Each number is 500 + 50 x the weight over its row's rms, rounded and kept within 0 to 999. Layers, rows and columns count from 0. Numbers have three digits each. The size before them is the row's rms in percent of the matrix's.

# up: layer 10 MLP up, 512x160, rms 0.281, rows 330-411, columns 0-79
# down: layer 10 MLP down (transposed), 512x160, rms 0.25, rows 330-410, columns 0-79
up330 100:471467467545452510461494438561523437493517520667510501543448554542513495483507416445443482553488616417532513577485455547532461536498466418455472482537500492517538470433484529516520536502510511517365467515519536548498547514473419587433560476
down330 099:546543510403544497372500528358486506503502428429572462408625475479494518533462547600483455516461529449448449600448564494444525427524497477565618499503463499451449453490568556357545481471492470548485482549486476525491470471486489546500516461
up331 096:525525483512403507457533431529514504536582522456493544511452536546530447578535471523533460522548487391436501446368464545581553517460473503570468555600529466520513503561580503430436510521442492472557554562572604444462502514511470455499439474
down331 092:496613444534503562471520510480501478472554498534583559470518534534499458585429415487490546536532527492516581553519500470521523551465471420458463428503434450525402516499563369483526541531510598572436515554437544539585531538546536523496557491
up332 096:500537526539461453443538475530439513513494486464495499569517457428468541541547446381574494465471492613503479493567522574524499410579486567418499475397490500404443535517541505434530607449502485462506512610527476478450538523493425466507454565
down332 092:482460502423457451469482438557489511505525508450440473379468491451531455535506451517492456491510509585579464496458542487512573551550455587513503478447541461440532496496507518366475495494490448473585523414475418598507563485534524536424561587
up333 095:499527564429444513473465423688460486533461610454514434525546555459539428533487504418436514486513522553529569450547524540526532433462530521564460441563512530508543488533578414475464492462489521483498496517521435555464486524487423554560457585
down333 092:536472517596513501411479550507495506467380476560482427495463426503537590504521393525536511518440522490501467419461555512460554486500564402348532563499501512551486560470548418483568515440557505406496488491486483523465528587486514484443622442
up334 092:463528493513479592523503480418460456577548467490560517510457499388508461437437539479534582507490521475431462438540510463490510438452573602524608554533387524577509504518551451457443540606466473565460408485575551530562499414508413546447352494
down334 087:598554454497486425470469480400463462455474619463491492512518473547563464660428491445557443529460502531533531603507599519560459456500608505504537495542486422456477427502556547561524492399525489469553425556535456488479459520450507575527597543
up335 115:470476488433543548504542408444478474502551499482475516514575463486506531553405464438480472584537410400483547574495478497519395426446525514474464494529499501488564494407417534526550507499569393474470547507511404491561528541581509465505369489
down335 119:475512457545552544515555505512433531511396533482428499460462500551529493563407490448467579556455529473527492615425531462437463543457588452471437437524523491510562470543417575549556587521494548602444418607393442502431507459567505470427450429
up336 090:471476491468473423490485432392473533497468490515499484544560531446460502482574455458496483421517568503494444601443555467456479438478585583503507607506511475541412585564506501470457414486563549531584548586472468423491484512476553551454477550
down336 089:486520538513367499527482527507519617508443514483432453543441621560561521426526503548495538443517572422580496537437466599446494458512453446588495570527501520469417500452515531575436574430492489537574523492448567514591502500507436499473454420
up337 103:514485617574537530480521560400493428426436591537493413436624552415450496507540479543566485511481559496520506475560470459504538581484490471459520538434533519528500563403466444573438509483496384488512525479438454515500508481518511461517476445
down337 111:523483543423527474513469420505480457556572523479481508507500465535560481530453445564512585509533580449319535454521526472501599564495554430481550529541501453450478450508474538517449528473605554439518586548395525599588478478527465464563498452
up338 120:496484432441363404479544585530547568505551524583548485521502531451461438489544606497393551524515455462596610399547362457434481473423439545529466455474507467548554526490519555446418493588479406521564504477479497413476563485576539484476462483
down338 111:566504471465535490474448611563456497481551492512500495537513428521551526545515549531451527507557550505504521404510446503438553448428472507556518421422478494507557513409492478717433471542546470448517548463480545453508480442584500477446526502
up339 108:419521516587543520402504505517501554491452440526486463506539463431537592445533507500485520491505542479468521536704451459491455483464408504545590531443494587456584551510469423558447472492511498454535505514527562620400574552516482533489498552
down339 110:456598557511506430450442554521431487505454469473504468436545388509519638530516413514459504557478415458418484507558464488485442476544473567551454499482517533432502429458454423471518520582531515511470514457510517537440496466468511535439543395
up340 087:366495500462462478434495447440539513510452515480583450455449512481439578535542538439476568511556519494478506518501496569483494442514522478509530594407577485482544538526542422522456473488488472502516469498509511528454496515443467590529607568
down340 088:564494480499515622552508568547392507504493493517440469488457503453524489456525532473478431492481467472506488507491454521516427535470599522614473463529485459406456533530550497380560507540478442484533556559503493556518564490381540464443452507
up341 100:389565479432555493490532499549517465423499356513518457508476495471550555441613568470460527591522483527492463469389509492421505557449448494428541532499528474517490530525485485442566464422520501544591529469497609517527533554487429530463440554
down341 095:559497460510514431426471568470536537488499496485499429512615504539471430513506460561528548453467405515484580442484501543422437474510631512580454561518505570451537529445520513697467540438555479486480560447441503401536469543555545432485561419
up342 099:569483545499512409442560454556457451396489551516462475517411449499510476509543476522387465515507538522458460578513481476653448557448484517441524616477470499458459580546496546468519463502504508505485529425546467545422430502580530482615465534
down342 100:483401577501579484475489453506509483523564525526454472428451479506530548445503523515569522536587506526571459451395505483555556509478537488401513526529480558456431425594481491546495527452456501537518551450517530584453612545374458506525471437
up343 101:527459479560461432488448553584544429591467493605560534566472522544565454407534523491510541486411454463537481500465518535463563508497405601495492504455497462566388558461539403489464513538472569480555510532528512454510498595485396544519559506
down343 116:510491596537430591558462391541490532598515413510469416536530492543475484373426426497502566539466535395457555565581502490543465480452502447457567519482427571436583471463486587467581517541510443492470492518509468441424408453506521547531492514
up344 101:565448516542458455441575475540472447504499470563463512463439557472479535432562607456469478459546444527480491540550475429519424567527531495472460514498642515434498508534559545504532549386536398545531552426534520418458477491499514523565559520
down344 098:584448518414460391386452450518455537517434432478482540493490437435525464468585605449533503549529403552492629543501485440552443587439557487469530534550468442504487457546425418500516525483466503587454506503538487543443550476418426528467519544
up345 110:442505488444513407446475496379500484472529519563406499376622482523451559430570550522464500398501442447487491547529569433543545521441610427495556451512508527504510600491503446473479499523517476433471483473467476491557561532586447473514527511
down345 116:493546484523559493495511516527414487551492476554420486522577582524515525516550467468493517478398428536517518509455480506461494477480556556349554490533438422487537473455481418440437589571555550492390508529411617506521471490451486491430464470
up346 103:524449496520439470545555486495487586511432535517389557561560482490509512375474563552431426468524536472404510449525514514585455538393590550491506580535500492532541552600497496469532437456446461563492440494516523544371432525480500507515513589
down346 110:502502411466574544477629535515633521459491456496489486485478589467488497517499576463478417557441509467452501523504503513441565501504357521455443507559575491486507587433451517401546538499473485433504514458493540549541502448518520584493419499
up347 093:472484509505479449438506453550429512398455442476550544529420513437447482532429600492434492464556501444548573561540532523504437459444585566481512521500517518505539436461522533424550573527536541526437474521679525500505507559498484459522447450
down347 086:504485535458457482578480474471536459585518523557450392391532450527502532486512486483457525515489492503432532461414497515493504500495459447588563480434463471540503502522522594414407575407514497441437565504465456484495447455498468525576378625
up348 105:484445535523450479489512484464500577511533585472533531489555459365545529506555579480532572544495443542507545495524540365500570462530506484509527496482493494455575447394441494503515463571520485515536546502527455571447559429543523522487547478
down348 109:572476504533510458561464425514497568451482494444499467522492564453533557529479565426521481487448409476522503458541567437436488498526510580454495536537406527472571458456521459616380417499498532521475475605422465552525535515550518466638543534
up349 094:453467576502422486538492462575457554471477464446477516389449644438508573473547491530436537422578609490516534522612542475461454568529489405452398493500446518466551564581564591546452497517441504454513477485464509502527480515394501486511486549
down349 092:437517520528453513475515449527558534497528631568540416518579462512410578488464515474489474376492543468422599437516523475630469430452448548433557581443447554501453476494460465505449508574460496476462550486499491417445387543484461472439510534
up350 101:507480510527480525403488491457430451467582460368620497475425502454405520506526405549531488578481373512445583480477593530466447546497533495533557504479494524543439503461587461421637537583456534471481464482449530453541509511490432459530548570
down350 094:638514498373414485599437511512397518485525454456475447523544614502582500514496528489494426479508462462514505412491599441502444439528465543512423572517420576436477519557487497428556516417557448519528486554644524541511571551471499508457479534
up351 099:522488377514486459430474474423383575468532554554481410497538451458506413524414476522455472419512492445508550500568554464472509525531490509433522441566508502467416465447510498530467510498588511483461511488566544528480496499447528519423468584
down351 096:494481512503529511568452473524605547540374542466531508445538495518603469492561441518546559511457557515548534523514557423542604397479489461513495496579465419468442498418474517518471505601474513535556431606479488471477471479532550426511496529
up352 103:433646464540448459480515550380524460457523516574551546479573547496499573456439647423415463532499546550493505599370489494480454566507516469443510476528540475456560506509570543474536511513521464418482529461569541535449509460529548477401445529
down352 103:506529420537535559588486438556467546593474489508561504566481476429516411416433444506496511493401509485458580442474511459451576558515530573392458485513522543573378561557485395410605569440467537439532523485494527524538594439466496425482545450
up353 101:487483435430547418419505525559470494527534542516517558548458399510545487542478497460530538488569547551548525462542568473399399591517509534485517436593450561597475524582456503421592532474522545536496492504515438443505448540518576557396534477
down353 101:474545544482604518411482479525545530520495483523562466416466474527419540468504501521494503545395412484512528439449546541514533509494462470561489449511576439477417422515440466532579520569510452465610481500524624609468528482519498482447499496
up354 103:447571486499408510524532533559511496506494547522476547495528495479493389515496578598485538462577548522412572622476546394462397533502510545445466509484472575384458561495506426475554464513461464434511530486574528500492465532478592436489436486
down354 107:487524539537472511589546525477385569539497620486549516472510449535593462417569461470515478463526549465491550514604503556584476536470572473446483471531451567500500553473501466471472503543526515446494476572491525482526338498488524558507534514
up355 104:457521503514535444437441403445606404452574573450419447566583634585517538475475556467531435545543469539512462494517569502517485526499480586527554509467591490533558594456507476456516570427536433429494480554518496507454394541443451484405554545
down355 106:559541555516529370530440519441490372523503492492414523478546601555523530484558520518525498534471462593597414428510493522496508469504514555494523543461497535513509519489492490528562444514501490394538485530453430479504489519522424494471518486
up356 095:444514496484435530449466453577580568412532498485458486487475450460456505518477496454492466469541482491534527531621582516483501549538503527534636532420594478500525499510449511421482627467575509530447543511467555596491515559511480439551407500
down356 085:499494418548460457499593529426450466510432465581557578430516475537563455507452495514464512537485463433480462530507478501446498546526501478440461510499493506567469505478548534487453489492414569451420492444487518501415454484437563537498534478
up357 108:445434514530491479543595576470515544550504463471573539477494521412549549520593518527547598524473524444583503631421531491463510562464528564526515482412513520409474498487403436501412406475522436449493553608502348440462485483482601430522588448
down357 106:572517561478505530519477606472452492523413479485484485576499491526481441516379549478546417477522463479476488492533546477438497585541456514556464520492511476364550484499498485500446568503486540567484394515501461429499464487608467464622447497
up358 095:555483448566485418539528428538492599486532501451437437409503510439455449474500477498507492417442446475503537560541457502476452574459542562418461521495614549546515527608496533528529412483590567418478562481495431429462481490483512515464504519
down358 088:465454475410535463574521543568541526515509489497525479599475500509496528539483385543479496457400470516627470573493462573436497550525420428454501483484531484503532505528490523529512455578419553424487486461379513429453396435519457515533470522
up359 092:399503397482435494424527560446529526481563510406545466572431569510523479489481489473535503473478498394556549506423491453479462509540513569509456472476516505518569478443478428501411648478536528599528500452526546515541419470531469516488451506
down359 089:536455492495478514569491440451480452473563566475476480525497494497483444532507574525569465421454445547524528519489530532455443597449479591556487549472559433405522520533458512522509483571522455440558480497501621537437510473468534451498394534
up360 108:505514577487473449450526552396636467436409557505411502560474564484477491526462558536512655500530373502433568626456532466503416425524496493563495578492450429402517481546508494571569535440448475650551521510540497438522458520487503458461483551
down360 118:474557360546449479442459540471457574393541473392560523542507507491576463484425539598490464560471495487505464434434433623486521442463484475578557481474491550511463567534481442470568515491482515518491495544510426468498488484429552511533524486
up361 100:333520421563485525480489549373511484501528502566593552505432487478563479581419498585532565498444486472495542495451522478487503545521557543455482421564522566421546527494470487468566477392471482552431476501476442478486525453457520542469532509
down361 102:426508430501514464499496541375443495490460474617514505510506490464521490571527495543614499519512447506487531491430502459457580586502474560558448500554548529481460533451429478448597554536454561596541474426442490444524432539496563554465534536
up362 095:552591595446434487506447482489505528510565521548528521430546556514396479491511501467411561569455555443510473509486447520469431481530592500509575500408420470596563535613488559526483483556475557447485510557519549439475509456446502566452516495
down362 092:445429532498518607436469489478512543464525511443488563482528414503559514528487436531559522468511489512533501502557537563416564588478368374473442517491473471548572479489414524469545469445537427565527486537613555524532531504484456512513480507
up363 098:400465469408416512421521452439468585525451558559475446484492526466507486581471566453458540572470539444534431481495505527491451474468513418463501495480435487489567511535573513619516403543507543530516517587487470433485385522534460556514475506
down363 098:495552546403480506416472518659494471452419546549460524556530458492474572480525514520458476541533505496435574524426501431496497482477459540468476592460400480509471554526479356376461502512477490526392531470448489508507509554493550478507476457
up364 099:476410378554478556575466470502521450601505539535549478516435425522497452476622594422512527502530526450546416472519419420416519513479500516522547561567492471547477559523448515410475558516506435431447479537523531414538566507455451527472438498
down364 092:503507444529565472460484602484516503532457574503512589506405619427507543462459457485521462558478424537573524527414548491463574551467551445466481464523532527509499440454484445396569454528522407460490489476460581523519489499489499483481540503
up365 083:411499438464514502493453458464482492498548445517383427586536490504502500486455510538496475496557554509496453502486484512505546507537534560421568566403597565521467465471421498404457551554515531529554529507588472525483538489491449496521484634
down365 094:598562549516464421481538441519447518487516542559651636512476464484508448480536483496506525447412477482484536494528554517416489508540524452499432461536430463529485524543546487594584461491488429481448471550452481484495485473501569418508520409
up366 103:535466399473554543499518416502570463496449560468521572421574533537605548488450575438485486485523483544505569545312498472435451526545509513395508455535404451546534442473547528569512504431535495507507548416494519432543461460524518502414526531
down366 109:592498418490522438458494552535500504515533477417520466510581424470392512569434437509534492445483492491530518477586436450491434501562491479530500515487458478398594450463531542594587582481620458456498567496455452459482577429507533536511466526
up367 099:515445442481531450500544549435567503495553553478505510601478505525454477436488451530512559531446440526550486513554507550508493564411488456540478409569510480576590491431429456552475521471482477456583537517549551531529459461485500471458475475
down367 091:467525455527512626480529528464519498498531442594495381540477553436474513452496516514478494531573604572489520481549370520632539455508489547469461541518492595453490520489430466487533482501523439526484574467517487556474476617467503561490431500
up368 098:487475501523520506498460464468482488450580538559405650469468491452580549443491516410404565503530560486488572502461555475496498544428537601571544548460450484457511504487444540520577550439479523478538436548544518459463509505537440433526570559
down368 096:500567429541512544420521476498533594473471472580432489532452503448555549619567554531429486505570548478491449499480519492511449602512555567528559532567459507536568495541479444489391534525472487509440563430474550542579575506558471473509396469
up369 102:531547491549468559469554536497494500530473462466510460530484463397530470556498480560496454559563559516489543544510508534546523442472471486444583495434547502476468507481471545523470417564557496491573598464665521495598494559540471476634524515
down369 099:378438498526495498400528502488474598551485485338468425459466472532598522557428534512536508537515594483493522427515517527488443459498490501454490479539497475478479538485503503531564445509464524487584539523482528473527495472437488452410483432
up370 106:526481413537558465513561511480483489504350478560415472453486512573510384528405513475475546519433542544450489553443463500465530539519531516494505420445447537523494495514505587528395499541435460529480489516544537454497442524566536447527502543
down370 109:521573420515490423483517565541457456552519393503444576494468451577493483364483492471498395489500492479523530471495435496468587579504461510534533514481533462566542486524519493543524493562527426491471449498513465546546523538525539493545504493
up371 100:570562462544470508453467471544502624508568466592461553468527485491530457488518571523424564488493519455415495541477395470492529476513431579488562551550576586509507490559403557502506483561477505523481568505453585503508538538521473453504403521
down371 092:554475488454540448542474467484516448440581489450401424487528417457617382494551513517547574556489457505502425533444469484507513460444477521571426563465507452512445432493611495396577529520544478482512451466535516451500516530570539481431509510
up372 096:506448523568475460388476464530399580476487580412554509408443513541441489436553479506524478491438491474473519484534365508500462537438522435438500519507525496544526412522517531565551596441478508527538461517614570564558517484403484508464435494
down372 090:495477422530527470524557529544537466583539559557510498522515507518414573523543463515456465468577460454415474577460520477509581485528435459511587474463472512428554554442457431480399592517479522581557511576489481531517411550524518524473525448
up373 091:441522492520541529447539537507439489521526539484470475494473445534559455581449598472436526441468453502492609513537476493517438468609450474473537386474519542530499573542502461449439524454443504443518571556541472415469555456431416506391460476
down373 079:470541585461425547451444568512566571530470524466473493558459491552443518432445495522525525600501527544470433534458530451470498509558471464546478554484601444446517540458501509320490474543520477452527426497474556580547501473574632498603509466
up374 099:492458540531517570479514567585485539487505535525498475539571433471519509515465549473515546572465549413457540520500468493581430400443511519502587448425514570529497480465467526643530565535506475502418494482519472441490493437503411511481515506
down374 102:477570537433548502520500513538484476538498477475508476523442531506485496552500529534526492554498460469501490457494518546523502441530498458491510492480495422510475444466474518700533477529584514435431444483436520534560533462406484577561521471
up375 108:471505516495565496447529494490556498537550497506422521463419375438577500518490499514539522496619509529495457411488491417453483449494501559541526470540524534521554530473385546507440501475468398504538499639466507494437481500498526457490462483
down375 110:502546551541524428540535394518474547488495490553536525495432457559496515532557609449477453522534521526534521540478475418505541517530466428560492514445545396489590468549437441564541499455466478583490538456484503450532439548477447429482507508
up376 101:457458520566488491503550478487649517506438526491503489468546510560522586546419483496508481505524486468570468453531527481540411539437566525362534414422532536464444522462536526493478492470504379412534514460470482406448539417460496468507518509
down376 101:463614477436395483473543485533552499537409519557528546471509552556549496449388499466483416456526578507521451474473451523627543543534528517535422525483441569528566562456476547434427459525501508545477481516500479579445532561529418429506592434
up377 100:468456520569500472429505454524412534416447533518507523639463622600499457496586462495444537473454574522522436604577500468469540587496503437404444391442490509410542530430532557469433534485445518563461424527497512472491476545441578482540554606
down377 097:475555501484493534579501548562457491476332403507535452502542538481427469561549405490488510402426481492512511418577515493432551513485557503516460477522479480447532546377527491513522564472539557575514483461453513495498575514470488466568477624
up378 095:529485504502530443574481552531516495463467448412559481527388569516452526487531570526452414521524362485526555566450545570477519517502534456452540515457492484620518492536551550544537471447467569474459516516478508489448470509482506490405569491
down378 091:555381464601553502524481453550503460462536482604522520549522490468476529525459451516569550482439523445469530531479526561555376518511480567490496472495475424528452591458504489504479484483511508417559500467543490439434497485550552482547530536
up379 109:558462484543524528442439369537463503467603488565420524536450480504629403440438561579524511480493498403599502490437522449506453482442481592564534515544508527464567534529489530487522587456461486464488573488486482408491505539525518515471459530
down379 111:470421419450490525549487561498449548500554586514507595529541583462536454522426526520498530471529489561513513438394560507484563539527462492429498564542596410510497543510498601511510616491480487498522500453571490455506530434516523492437509532
up380 105:508512488567587471489491490479499432454580485489462522510457525527543498504471530488340512458511471495501577472470458553522483471459461529480578555574459518501508430487488414549547460602460519562555558480454399397458471422424515426547499622
down380 101:499475469494454502620531512505499436469485411522478457519601433576470541507460517562496555457535485591480459484523554473610494577584492479484488482431512539500490592549540468550436481528457402405480530583529525536536465648560484468423394489
up381 097:465457450448641580437503510494535473499494405466507516459462468451481487606585544502504499447544473395530520435493487521465450521478529543515506467487376417462537576470546459473526438429509540573455510503469420501412476465516457422505498461
down381 098:481478456498484548522514510532515556542553527503592497467393511541515448442515526506457461503426461454498550439434575495547470518571497498464490491479569505482466452559456447460498534496534476554526521518434561547540442432484559586596566496
up382 077:557611535509481529549503459422450519481543428555412532442554589570487471481503547534476466421459486502442453502433510468480518527492496463515386495525511573620462435543439497495549544588541430498529512489485596512402456467466453529501541470
down382 088:448468504561477441387424558511527443501536527405494488474390510510604520546489467527489505583407548511460561513577561600496478484394454534453501470490468409471544489560500507453457459450455540523407512482576436448448492409523584468488480494
up383 095:486472487532507606524533486523553485548460491480506618460511601467520452533426443479447490517521452432521521516496559447465461498486374532465430527457477549405546455579478532457445409563590568553491489555449487471531481511418487423497496557
down383 093:490549530470452597480534515454570397388491503464585419564539473549502516522474421534498461563479487438548433472523551530519517474534548504619439475498486436533622428449408479510406543429513458569479572512427528532484473491542588531467432412
up384 109:503465504470450506506460481547527503561499557514346527517521462485523501532467419451603459505456495480447515463581538464544515594477554444528443525495409501443500402494454572581594505375519536537588540598493516444397399531434565505406514472
down384 100:514442532515443476572521476550513578593460441470458495448527484504494507525424540474466416476478537516556474444602522468516482545503528441518491612596402390496483444500485553501523498573504518483492623543410553356478532484413505538536599537
up385 102:592403501467374364456501539468466488536483529507487555486407479483589498433468541544561530451576444535516529508486494422523510608556563435493502550489510437549468629507499491489486493494477541496571467506581491487460554415531501537586524535
down385 097:570452489549631552488489522513509570486474475557530486440570502536459531518551535505550608544481487577495575502486540449492427483578459457492339546439507433490479465443487453570500482483517473432456506499515523523507543513461424421475542449
up386 108:479436498550554454527521468545518515453477505505572433463560505458489485521583443500535449496499602472510411497458458429577493523467418457520573594493532522541442533440449499485578481498515533503511577528505466383467461483515487442520521482
down386 109:500444461542499461548479528518473500506532497426550463501524489515591473509469500439438521454525612542541493482449494532517509484498534416510536547528561453451429528506467588461437535438506452633478557531501460477517491518419457487445493470
up387 098:554524480504520485460562507537480550487456398504464528440486539403514434464415556570497528489496545475495528537543548527520441581537477588413515483440566470413451514496532478512552511462501496404538570475592578502508454505425464453440435478
down387 092:512445577439481460468554537442466487527404512452451539511549544582512474325475470504506439553516439517541516476544507553590605537501492520556474530540461588442569480345474498499513531493440551460424517566474524476476471465476557487474487546
up388 109:491529546460484498451484551480575518447500408570617536449418560386500443510442542452551524591473529487440467511518518563498424416578494537516525458516546580587476412568554502477560472504464527510487485545465568456542530494464406482573502453
down388 114:484545470505442522530494517536455551439457538382518550515542545496532501477516573498588446467495481413493489541504562435501477504556612490515481538546585487518452575384429525551418581578530477523482469509539445508518487472538509471485400469
up389 107:403496522436570476482547507453448506524532461496410517458530442443536525516480458485603587466450450473589496417496545474559510536504485435521484550543542580461477574566599447480543478449472473488499531507535513504421502440436459524516591478
down389 105:582434484521494496468466497538608528583529568594381544646437532478539514456389456421548431591463464552541501533492516456434582546527472462451386463505559509591552484540490469470534489402567405489576444456447588446446482421451464514556561457
up390 107:599541523550474499548535510511489429528505583507534559586490408462575552468448470566464463524507518447497478497517504596455441595488506505461485351501457465484448606532462488379521526434488473558470493446479472513430492468637422463493602644
down390 101:537504473466483510464529556501522411458483468422436547495626541468536498541473389562505565568448356515445460497575459548466449390494495482572499485571542455562480575545494511499519452508450510493474463390514462533445479516439533518502557537
up391 087:561634474497542508474572465541544560539511503498491632506432521470512524463484566402563507404538436489488480494515532550457458530525587523518619412407493530516439457518514529420571434385483493479472443502541464500433508441502434520484476452
down391 083:460438458511460491469568449420468471436424555562488515466579592513471490412446440479521464493442487444548590490609516544470496519487487519513480464566542469566549479526482462657539489461489571484466542504380517495520541581578543480526497430
up392 105:459458593550479436603548507489455474520487522538435585525501496522390482501557545541477473511458414392525458579507526480474539460453508548458470522505417516557488515427505511581554542491554561515475545466501525456468476510423456548427427623
down392 106:461435498572483498521509391414419518464462435525464589529552554501511505500496465474525479462534461478450467454527471549508493490501580473450477599576492481507530515448458392481544511570460506507538509513384443466583471502418505465539485498
up393 100:453537529462551411512574532478484482452470516458393522543506496537588475589528429504490589519464553489528551605443488453423445520592472479565546534429463513482496562560488509484526415465505490517534538494524436452460461546450416549547543525
down393 101:520500543447570503449515500609441552495512549478458403529466520516489489453435518423434566529416453501502526502504545455461526508548486484496488522484535605458539513530508534424569527561455525500351524457586440464535453410502582500503513492
up394 110:466385585565519464523480503520480438541535438555605473562493487498594584485549549520444462506513479515516505436452514524440358509560455457495555494532490553462439501547589502533546509570518444415558477578482463602446408485505500532582471441
down394 117:536556541449542504498486550460459546490527461480441498401450558476468616453404503464562489512516512452511558609515440486487471466538495556492470534499543505445534429411531457494554552545603444521480481534560468467464472518432511533506412572
up395 106:451521604533414478560462497502546489436572530497537522499639492540451558493503509506529472523463448468426537465596519506452530485522504469461540449495452499563492461529503456505445437530551550510429546552517404442523463507438434560622531479
down395 108:562577606404472466462469419529406510551478509536480508421402502469407516516486549435463495571503529561522470497517449495555555548411567439484471470507484467554456484466492603367518538481480518486469472605559534535520490382543530496554434544
up396 099:481484450494610464464479556481445494528541496486462551519385512463448500530470407514607485511501462561503436358429408529515523553454461513579467576576532622465552435525493596600506525455462507556560513496487469510459438520615550393589547540
down396 100:501563464425464560508517559435456546582599485437482449498546441573473509573486473474516453492509523549485475497403516530509502497467443468437470532636461502408444510459540506484539500609469397523407551482418550498450443456521523422585457485
up397 106:480530470589410531550566541538433467473580464534403529617488508517594453456591490599523527567512495446530477496468586484531406502458497506420530434542528489539510462486525412508489544556469513443435491513532544497455551551563409582562569482
down397 108:572534558528568394467508525531536583513574508500405425547517487504468527468530572553542530460503556481540452454504515497368471496494473550494496601524509495439501556471535424605505567489383392479470554573489465524458473555512501480464499624
up398 096:512564472551533436505574503436564510500451546441450528490469487563460598479494545516496444487479423459474515459407507449494389545499465453476442438550553566586502484562485481525443451610480483423517511484508495431509530379470501510459519520
down398 099:468493519542571544522536488398622576469494441578496389431508411501465471534510461554473505520457496524475403401532505448500555452517552550478419471484576549506588432505536444622500530420505503380463456473496505447474553518629491539524562563
up399 105:569431559505417442541433547491372532501507458483478482542519442519497565467528566528581430354528561512521419487575515468408496496512527364576411444514522503599552479435574491505585511435552427442530576533531471509554552508409519475499500503
down399 100:538512475484470527527546460454485519467458512512503570502486596474524496484536529558478503528546513547594491546494531412475543527557419531599557576527416452499468547352391416507506503590457486526497482433512563502484341463535467532447561513
up400 107:446515489499505531449512501427493524481506497588526541504456450530497521560497518425447532488539461482555519444524510467528561460518516501572459472618511455447490512531531499559487514628577465385546498485465464391509530518490477444516448640
down400 114:559380478527578486473458519652549514437409418514462569455518417542510545459514508463400516551515440487529510611501476518511551512536469546548551407518539470414515473477490459523469525569470467498559570478498506542482491612437586569465434460
up401 097:470527533486511479514462492510494562500631497429470493533516474426470410510455556527512489456630526445534546551568479530536415534528448498439508448397591485498480514465534477439424526543434481516530499445486468561643550509480517491450463529
down401 095:472524515465489459544429409468531460590476492486549438510518518602499466521395407572459517562556462491426514501473429546482478627452568456468437500472469410530493535606517627439517479495588476617523523512529520445452540476526499558496473451
up402 103:417420414490423522389500476518452523484505509504486516603620571592522488495539493434446430455517568504505526507480323492407497440450561482510513520557511511507427513419517479518555482488543471467527530560468502572450489486409458492538494507
down402 099:419527488493383403563453540465505462546540427587529453576528473480434569426518493545480594546487504504520464477484408495512584501564663422484516446557454486518482506505561495494499523464566544472470518495549507621485475541562444439493555524
up403 101:511535501495463522498599474559511487556589466484550621511503427446579437456521510500510493495523486518504469391505480539514474434404509485492489448472542408521542561546596620489581542448378500504504495534591526586413408506487546465503432475
down403 104:538475475455471536408458548461473468337460626544479511545517572548500458434483452507626478559580578482551525521548553447514461549470475449550503546598460516446476528445496473545528451468457516544488487495386474515476533451455521504485514438
up404 091:445553502464422494460409488491488529497533605522499543466473366476431486421530551540502523552437497445620469521488406407539495470426543517553546513485448546444471534562616551493427472529546531497483508515469473435545475453564510509456338486
down404 083:467519487514501537497489532573508624530526448425441522497476605523403541471469549522490451423488473438491453471489593533433472380487477562483467497474462462552471541423538482429574545483509523495590437511511443529525577470527446470498521509
up405 087:455577496384488363532498382509513532513543536492492504495458483505457523575518426491446561516446511478567537524454509390506426536516534463566488572450544530451557481491497568516578621567418489445469571456492593484533441465465496497402436452
down405 089:491497435564588512575487583480539474454515464486414504528567505534524493475667564509428503451477472457473538513494503570506501529564472507493502530522493415512501534501502425381412406377506547478470473607460460471541527521537489524524531501
up406 096:455448494500485531479584531445481408442477540552510437554505483472505528519464593468501528404438483454483544548592380526507480552424571405520549516461452395549483418535580470544523414480491505460516567429530515443504368532460509475553397527
down406 106:432554504486456533618516500638496434446444514502569473478549481570519529499458572554431489506414467495415464511429502578454523471558458437457557533463517517501477505520507465434587556507441514507543472432480481654513524487556547558457528562
up407 087:545483571545530528502541568532503436415536579505488401479499547440436479495536439464474530535439432615483482474444419477491438512498535484512482507512518577423542505561561595394495559554525442422450460485441573537485428478516460568496493493
down407 093:464442468489397439458551476462401512524525457468475548485515464500473572560423462520515502420492415471438520509465495497443578475459516565509492510566537412488443478561537571483475453522490608518562504568497478506548470530481542425507510503
up408 087:523416507504523541427387540380564505557428514503471452557506408442530522436537464557534520437467529451550573412465457486596411566455493465575552411513400566522543527485431503448487495548405504558505526471485558496470513577531473466488475496
down408 078:565482496606546502515496513525454595476501618583486568468560461574501500590494444506584541553450521553478420481465564601437485391449510578359469570620503417511463497553457448479485421526466506523471595510580514466508496453489472462521516496
up409 109:520459503513441414531471533517485532496400384484490456638457422489502480556507579440551497569520496506545524475458495474510462469497395523438484425507444574541476537568516470492573548575453512503532491437515481533486547476603541480529454527
down409 107:483521452452525541491415488522611467476459465490496496446545463531432574494587501496584492437409552565518480532490392451480555503547480449546534508448482520502543546502533497569470470500456473401525484435508541464524570463543525447567509451
up410 105:551411507578600526500563497472440628480552536518549440459511448460490526449561489575520522471544469421468487622453474433443429451529523464532488461538546562634526467511550460341492552525545491543462383428504475518450484430521481454519474473
down410 113:539504464470475523460458561536498509514576478485473536497445538556472508500432497540570490519486447408475555515487393537404480456523484530533482470552451561414470460492487490518452427501546497396501456579460540367519505494436521506534495542
up411 102:484516449485566488490564517536552576437487474489454522436468491569441598440525486441528547518511478488564533498528427489465459436514455504481563514447576505521524681576519452538422472455424461464618486549521392527473458618544461485520452539